config.yaml
num_attention_heads: 5
hidden_act: "squared_relu"
norm: "rmsnorm"
rope_theta: 294000.0
qk_norm: true
attn_scale: 0.135
bias: "none"
decay_fraction: 0.556
max_seq_len: 1024
Each number is 128 + 32 x the weight over its row's rms, rounded and kept within 0 to 255. Layers, rows and columns count from 0. The size above them is the row's rms in percent of the matrix's.

# layer 3 MLP down, 640x1280, rms 0.087, rows 628-639, columns 256-511
size [ 98  96 108  97  99 102  98 100  99  97  97 104]
[[143 118 134 127 116 179 100 140  34 169  74 159 155 197  78 154  79 192 150  94 138 154 141  84 113 150 134 134 137 150 135 136 193 130 110 117 170 110 116 113  85 125 158 113  98  98 123 178 150 126 153 129  63 140  71 168 216  80 156 155 174  98 137 190 198 118 137 106 150 138  92  77 151 188 104 137  47 111 127 150 130 126 140 105  94 116 151  96  95 134 128 115 124 128 130 110 204  82 159 144 103  88 132 115 125 158 127 149 107 197 134 115 124 158 143 109  56 192 108 123 109 150 139  84 139 114 163 158 122 159 129  75 213 106 124 121 105  91 236 148 135 151 125 153 130  95 163 145 105 140 121 149 112 154 119 172  64 152  99 117 136 137 206 149 176 109 133 128 129 119 131 153 128  82 102 125 125 141 194 129 175 147 106  75 150 105 166 144  76 109 139 126 189  98 130 115 132 122 147 153 141 144 129 126 134  43 119 103  98 136  98 116 112 126 152 121 102 135 129 144 116 179  99 154 152 104 129 181 113 115 101  94 107 119 105 129 105 188 130 178 135 119 136 125 156 151 176 150 103 123  97 186 136  85  95 181]
 [ 85 134 107 118 165 129 174  82  92 139  72 160 158  55 144 151 157  71 209 177 103 133  59 115 141 135 145 114 141 121 157 135 115 131 119 124 136 127 152 145 119 121 164 122 146 147 115 110 103 230 189 178  69 125 148 202  93  95 168 151  77 176 143 125 177 149  45 144 119 146 156  83 133  81 175 186  95 129 175 104 141 130 127  96 126 141 100 178 158 125 116  86 155  98  84 159 156 182  85 175 125 145  48  93  81 135 139 192 148 127 100 138 155 129 138 172 103 109 116 116  67 126  96 123 143 134 120 115 101 135 141  81 170 146 100 139 166 116 162 151 113 120  85 136 116  93 100  91  87 152 134 129 158 125  99  96  81 108 198 186 166 153 158 110  92 139 133 163 147 131 123 178 117 124 185 165 103  99 182 111 125 122 121 165 135 159  90 122 114 152 170 173  78  68 145 118  40 115 133  93 112 162 141 166 126 110 164 123 130  90 126 143 119 112 100 137 153 121 109 100 139  82 113 116 145 132 112 127 180 132 164 115 124  84  86 140 169  95 137 182 119 174 146  96 102 117 122 123  85 158 183 125  74 152 138 146]
 [101 112 110 109 138 111  69 131 138 145 143 144 173 125 196 143 110 140 128 116  73 125 118 102 130 178 164  63 136 144 139 104 124  90  94 163 113 126  82 184 139  65 160 133 116 129 149 114 192  69 109 149 173 137 137  99 146 190 111  98 161  73 120 104 106 112 182 121 150 157  77 105 136 116 161 213 124 159 109  91 136 101 192 129 106 118 108 130 142 139 160 168 138 155 116 134 147 126 108  55 132 100  63 129  99  96 121 129 101 102 118 125 101 100  92 125 114 162 120 114 130 162 112 176  75 149 136  64  91 105 160 147 156  79 130 126  87 156 147 176 138 117 131 136 145  64 128 151  92 160 112 155 152 128 131 173 121 113  99 137 133 174 184 188  85 180 124 131 163 165 136 140 136 159 119 127 135 121 128 138 161 126 129 125  85  96 163 143 152 166 179  79  97  73 151  67 125 143 109 112 161 167 126 127 120 117 127 132 137 129 130 137 148 107 119  87 149 133 100  84 156 160 109 190 172 157  65 157 148 102 118 175 159  96 149 144 173 151 147 150 132 128 129 126 139 170 112 121 138 110 117 133  95 115  82  95]
 [142 124 119 134 159 120 156  85 114  95 123 141 102 126 133 135  86 171 122 106 140 109 126 118 129 144 149 123 103 126 142 195  92 175 114 158 133 122 164 131 101 159 127 197 101 124 150 158 212 113  33 136 122  89 149 133  61  63 153 134  76 141 105 107  89 168 179  93 166 162  80 114 119 121 133 136 107 187 179  91 118 104  92 156 140 180  88  83  68 165  97 116 150 224 152  87 134 116  78  88 152 118 125 166 110 127 114 120 209 168 134 155  91  88 120 167 160 124 123 132 142 101 136 120 132 122 150  76 151 129  60 125 122 122 141 172  86 126 175 121 113 113  96 117 172  38  93  42  81 129 139 145 118 127 127 170 152 111 134 131 112 170 106 122  78 140 131 136 145 155 127  98 185 119 172 137 117  89  44 154 137 165  67 134 130 119 205 120 160 161 213 127 132 114 124 126 107 157 173 138 124 101 116 108 207 143 157 165 132 100 110 117 182 182 161 135  79 136  81 100  99 113 164 125 103  96 119 118 137 120 170 116 150 123 115 128 149 115 110  99 155  97 154 128 125 145 205  83 151 124 148 103 138 143  98 160]
 [147 203 160 125 113 148 111 190 108 109 138 139 118 170 162 154 114 123 135 119 121 140 116 110 159 170 108 161 143 115 133  79 157 130  79 126 173 109 147 168 114 124 141  56 107  76 125 112  89 125  63 187  95 205 125 161 202 202 188 105 141 186 150  89 163 142 141 116 120 114  77 155 115 138 102 108 116 121  90 108 157 113 151 158  85  88  84 158 107 130 127  99 128  93 142 132 170 184 219 138 159 144 181 100 125 136 174  79 124 138 132 113 201  93 117  85 117 156 157 141  84 122 136 173 147 132 133 147 100 129  86 123 132 103 154  90 100 118 154 124 127 155 149 103 130 113 108  75 121 127 120 134  86 120 149 100 102 118 134  88 108 160  67 120 138  35 137 126 143 164 165  94 139  84  88 120  63 121  74 109 177 156 179 127 115 145 120 127  98 100 122 114 125 139 134 111  96 220 168 177 111 117 128  88 139  81 147  68 137  89 106 137 116 142 210 131 123  80  72 171 154 129 105 181 132 180 123 168 126  69 108 124 166 112 145 172 145  95  92 118 132 108 109  63 115 143 124 139 116 165 152 203 149 113 143 125]
 [169  62  91 116  99 158 109 137 147 101  97  77 131 113 157 168 137  73  67 109 122 128 128 157  35 107 121 148 124 136 211 167 107 116 107 105 176 124 184  89 113 103 120 166 118  91 142 105 122 124 174 186 151 137 134 139 137  95 147 161  73 104 150 131 198 145 120  73 160  98 164 118 141 132  86  98 144  95 111 133  97 127 124 173 215  93 149  92 118 157 111 111 118  82  91 158  95  98 154 123 156 118  98 185   0 230 159  92 188 169  80 100 119  93  96 137 101 121 136  78 143  90 132 159 125 160  95 130 132 128 146 111  73 202 126 115  94 164 160 100 130 111 118 119 133 160 100 129 131 107 144 133  83 178 158 134 140 108 108 156 172 157 141 136 107 174 127 130 127 123 162 135 205 128  69  94 135 130 145 115 141 125 140 178 174 109 162 121 125 120 118  90  80 108 178 182 101 118 171 134 109 129 120 112  90  77 175 113 104 130 122 136 114 145 128 132 111 145 187 171  81 122 168  84 108 144  76 152 116 103 164 141 138 150 119  95 111 129  92 110 106 205 146 153 211 126 134 163  95 106 132 131 130 120 121  63]
 [ 90  63 120 186 140  95 132 114 135 183 124 154  90 139 103 122 171 154 166  92 177 152 125  68 127 103 141 149 168 126  57  68 108 149  93 121 144 131 113  84 178 113 116  63 103 137 113 109 132 108 140 126 149 102 122 102  57 114 151  99 152 143 100 137 125 136 118 118 174 101 112 134  45 119  57 194 157 158 187 131  21 110 158 135 175 113 107 118  81 208 156  72 145 132 164 127 137 200 127 123 169  66 131 152 132 138 133 177 134 151  66 182 142 131  30 156 151 118 138  97 124 122  91 121  64 139 129 164 108 102  85 104 132 108 130 165 117  96 103 112 170 138 144 157 122 120 156 100 141 187 127  58 133 120 119 157 137  56  99 113  77 186 142 120 114 111 123 191 142  80 104 119 155  74 152 154 176 144 149 167 119 129  86 150 151  89 178 117 119 152 150 158 116 122 106  59 127 176 141 108 136 159 156 128 125 187 121 160 159 156  96  70 177  90 137 111 134  94 154 123 125 162 162 132 178 146  83 153 114 160 231 129 113  71 107 132 116 131  61 140 172 101 145 118  94 158 167 109 169 136 122  63 168 123 181 163]
 [183 111  83 115 118 113 113  95 139  89 121 108  89 126  62 119  94 126 131 166 131  91  87 168  97 134 174 145  66  92 171 108 101 163 146 126  76 171 110 172 153 143 159 116  69  77 126 141 188 176  96 209 162 117  96 150 106  93 120 165  98 147 139 106 130 139 142 139 126  91  73  86 109 140 112 144 121  96 141 111 149  47  73 100 128 145 140  95  69  32 135 213  70 128 120 176 174 103 117 147 137 138 157  97  98  99 136 122  90  61 140 140 132 143 143 182 153 121 102 165 152 148  51 145 108 159  96 138 143  94 156 166 167 196 140 129 140 144 140 133 196 147 164  72 101 108 121 216 103 120 133 114 106 106 166 157 115 195 122 130  91  71  73 121  91 108 126 110 165 112 140 147 151 130  97  81 125  95 155 108 100 149 161  97  53 111 141 119 131 130 161 143 115 132 138 126 100 191 170 122  86 129 133 177  61 124 121 119 101  72 128 165 165 127 161 137 133 137 118 155 129 123 173 150 166 111 149 101 132 116 107  73 100 157 112 189 122 209 157 129 113 198 138 139  93  74 129 120 113 141 215 135 104  97 127 136]
 [139 135 229 150 132  78 130 130  89  73 160 125 118 123  93 140 131  90 100 157 189  93 116  32 144  98 102 162  42 143 134 132 170  72 114 115  87 159  73 145 169 153 108 114  93 116  70 157 111 119 153 146 125 100 107 128 164 152 175 137 138 121  78 155 119 116 131 159 100  79 166 137 158 148  85  71 134 130  75 180  90 120 146 125 159 101 125 138  94 196 156 156  98 120 177 151 122 112 112 158 194  88 157 131  97 155 183 105 107  95 138  24 151 115 199 135 159 133 167 158  47 118 119 134 128 150 131 113  97 121  25 136 119 176  73 123 152 177  96 108 123  92 102 117  79 116 104 100 137 149 132 152 153 168 149 145 148  72 154 124 101 177 135 100 145 185 128 145 111 123 132 140 133 135 105 130 116  99 166 108  96 103  82  91 162 110  64  93 161 136 122 159 128 114 149  85  90 114  84 163 125  98 146  73 163 158 104 154 141 138 120 130 141 117 170 139 150 157 139 181 120 127 119 132 141 144 101 159 115 124 124 117 116 136 118 147 138 129 183 113 113 125 140 133 141 189 161 132 133 149 155 130 156 163 145 172]
 [167 122 111  67 154 141  57 168 107 115 119 146  97 190 143 142 121 126 124 152 125 113 125  98 117 195 104  90 144 121  81 137 139 161 131 132 119 148 152  91 155 158  92 114  40 127  77 152 119 124 161 152  86 172 193  80 104 130 129 202 109 112  91 123 138 177 161 166 113 137 123 164 101 143 109 136 165 134 155 135 151 138 132 158 148 129 126 140  76 133 107 159 130  98 128 132 152 122 161  99 174  64 135 129 190 116 119 211 130 156 146 178 132 132 128 124 147 137 142 157  95 155 175 120 156 112 110 143 115 126  96 126  43 129 124 150 171 151 104 122 203 113 182 126 212 160  92 138 163 136 133 163  84 186 215 165  79 105 118 158 105 142 127 140 162 135 129 133 121  78 113 110 101 101 172 139 130  88 121 107  94 156 112  96 145 197  86 126 124 116 141 120 146 142 145 134  85 113 187  89 164 173 127 103 131  67 126 113 119 126 113 119 147  59 135 200 127 103 167 137 128 103 120 141 174  85  53  91 132 139 155  97  69 109 173 120 136 177 106 110 144 125  65 142 106 144 190 168 144  50 160 108  83 135 140 157]
 [ 87 132 128 172 159 136  68  76 138 156 212 164  85 116 119 125  24 137 105 115 121 128 127  88 144 115  95 107 107 155 177  79 139 119 204 176 152 120 174 161 136 169 169 114 113  83 125 179 158 122 117 110 124 168 140 111 126 124 137  65 153 123 150 129 118 111 125 160 107  88  98 144 147 124 119 138 163 135  51 199  83 128 125 140 156 142 110 125 134 152  96  71 122 151 111 123 115 115  95 142 137 120 130 144 139 205  82  95 115 125 105  88 164 126 156 107 159 184 150 133 142 153 169 125 153 132 106 136 142 109 149 117  75 138 128 106 182 143 145 120 160 144 154 141 142  51  86 121 180  78 139 111 135  87  63  69 154 123 110 101  95 181  93 135  87  88 128 129 112 120 128  57 108 110  98 120 136 165   8 120 121 105  92 158  91  98 124 155 134  91 171 153 198 147 114 121 114 145 148  68 181  76 121 175 173 126 133 152 102 121 118  90  89 133 156 139 124 133  98 121 111 148 153 120 100 131 148 108 134 140 126 118 127 156 101 148 176 112 121 129 145 118 153 142  92 101 126 106 127  80 148 102 164 131  86 206]
 [178 139 145 142 161 110 115 151 201  29 146  74  97 169 157 120 135  63 144 136 117 111 106  50 155  83 202  74 176 113  80  62  70 178  39 165 131 160 128 133 149 113 106 145 137 181 134  68 105 171 211 128 160 157  78 126  59  89 136 138  83 122 134 166 188 110 156 101 154 143 178 151 131 204 145 137 152 130 160 133 110 128 140 109 111 158 214 103 137 151 126  78 121  79 105 149 170  96 142 166 114 115 123 124 128 128 111 145 130 160 126 162 113  72 142 211 102 148  82 146 133 119  97 145 128 120 137 132  69 142 149 119 112 105 118  88 108 111  94  61 148  93 157 116 112 162  93 126 108 193 125 154 135 180 129 126 151 139 137 154 151 116 103 177 178 105 127 116 138 116  95 110 133 162 181 130 106 126 121 136 136 129 172  89 111 147 163 131 175  80 158 105 172 124 181 107 172 150 118  85  77 133 115 221 112 128 110 138 117 141 141 145 100 110 117  75 123  86 125  81 183 165 150 110 150 132 111 118 147 117 134 117 129 171 155 103  58 117  98 136 133 107 206 151 169 117 105 135  91 167 128 131 123 108 126 167]]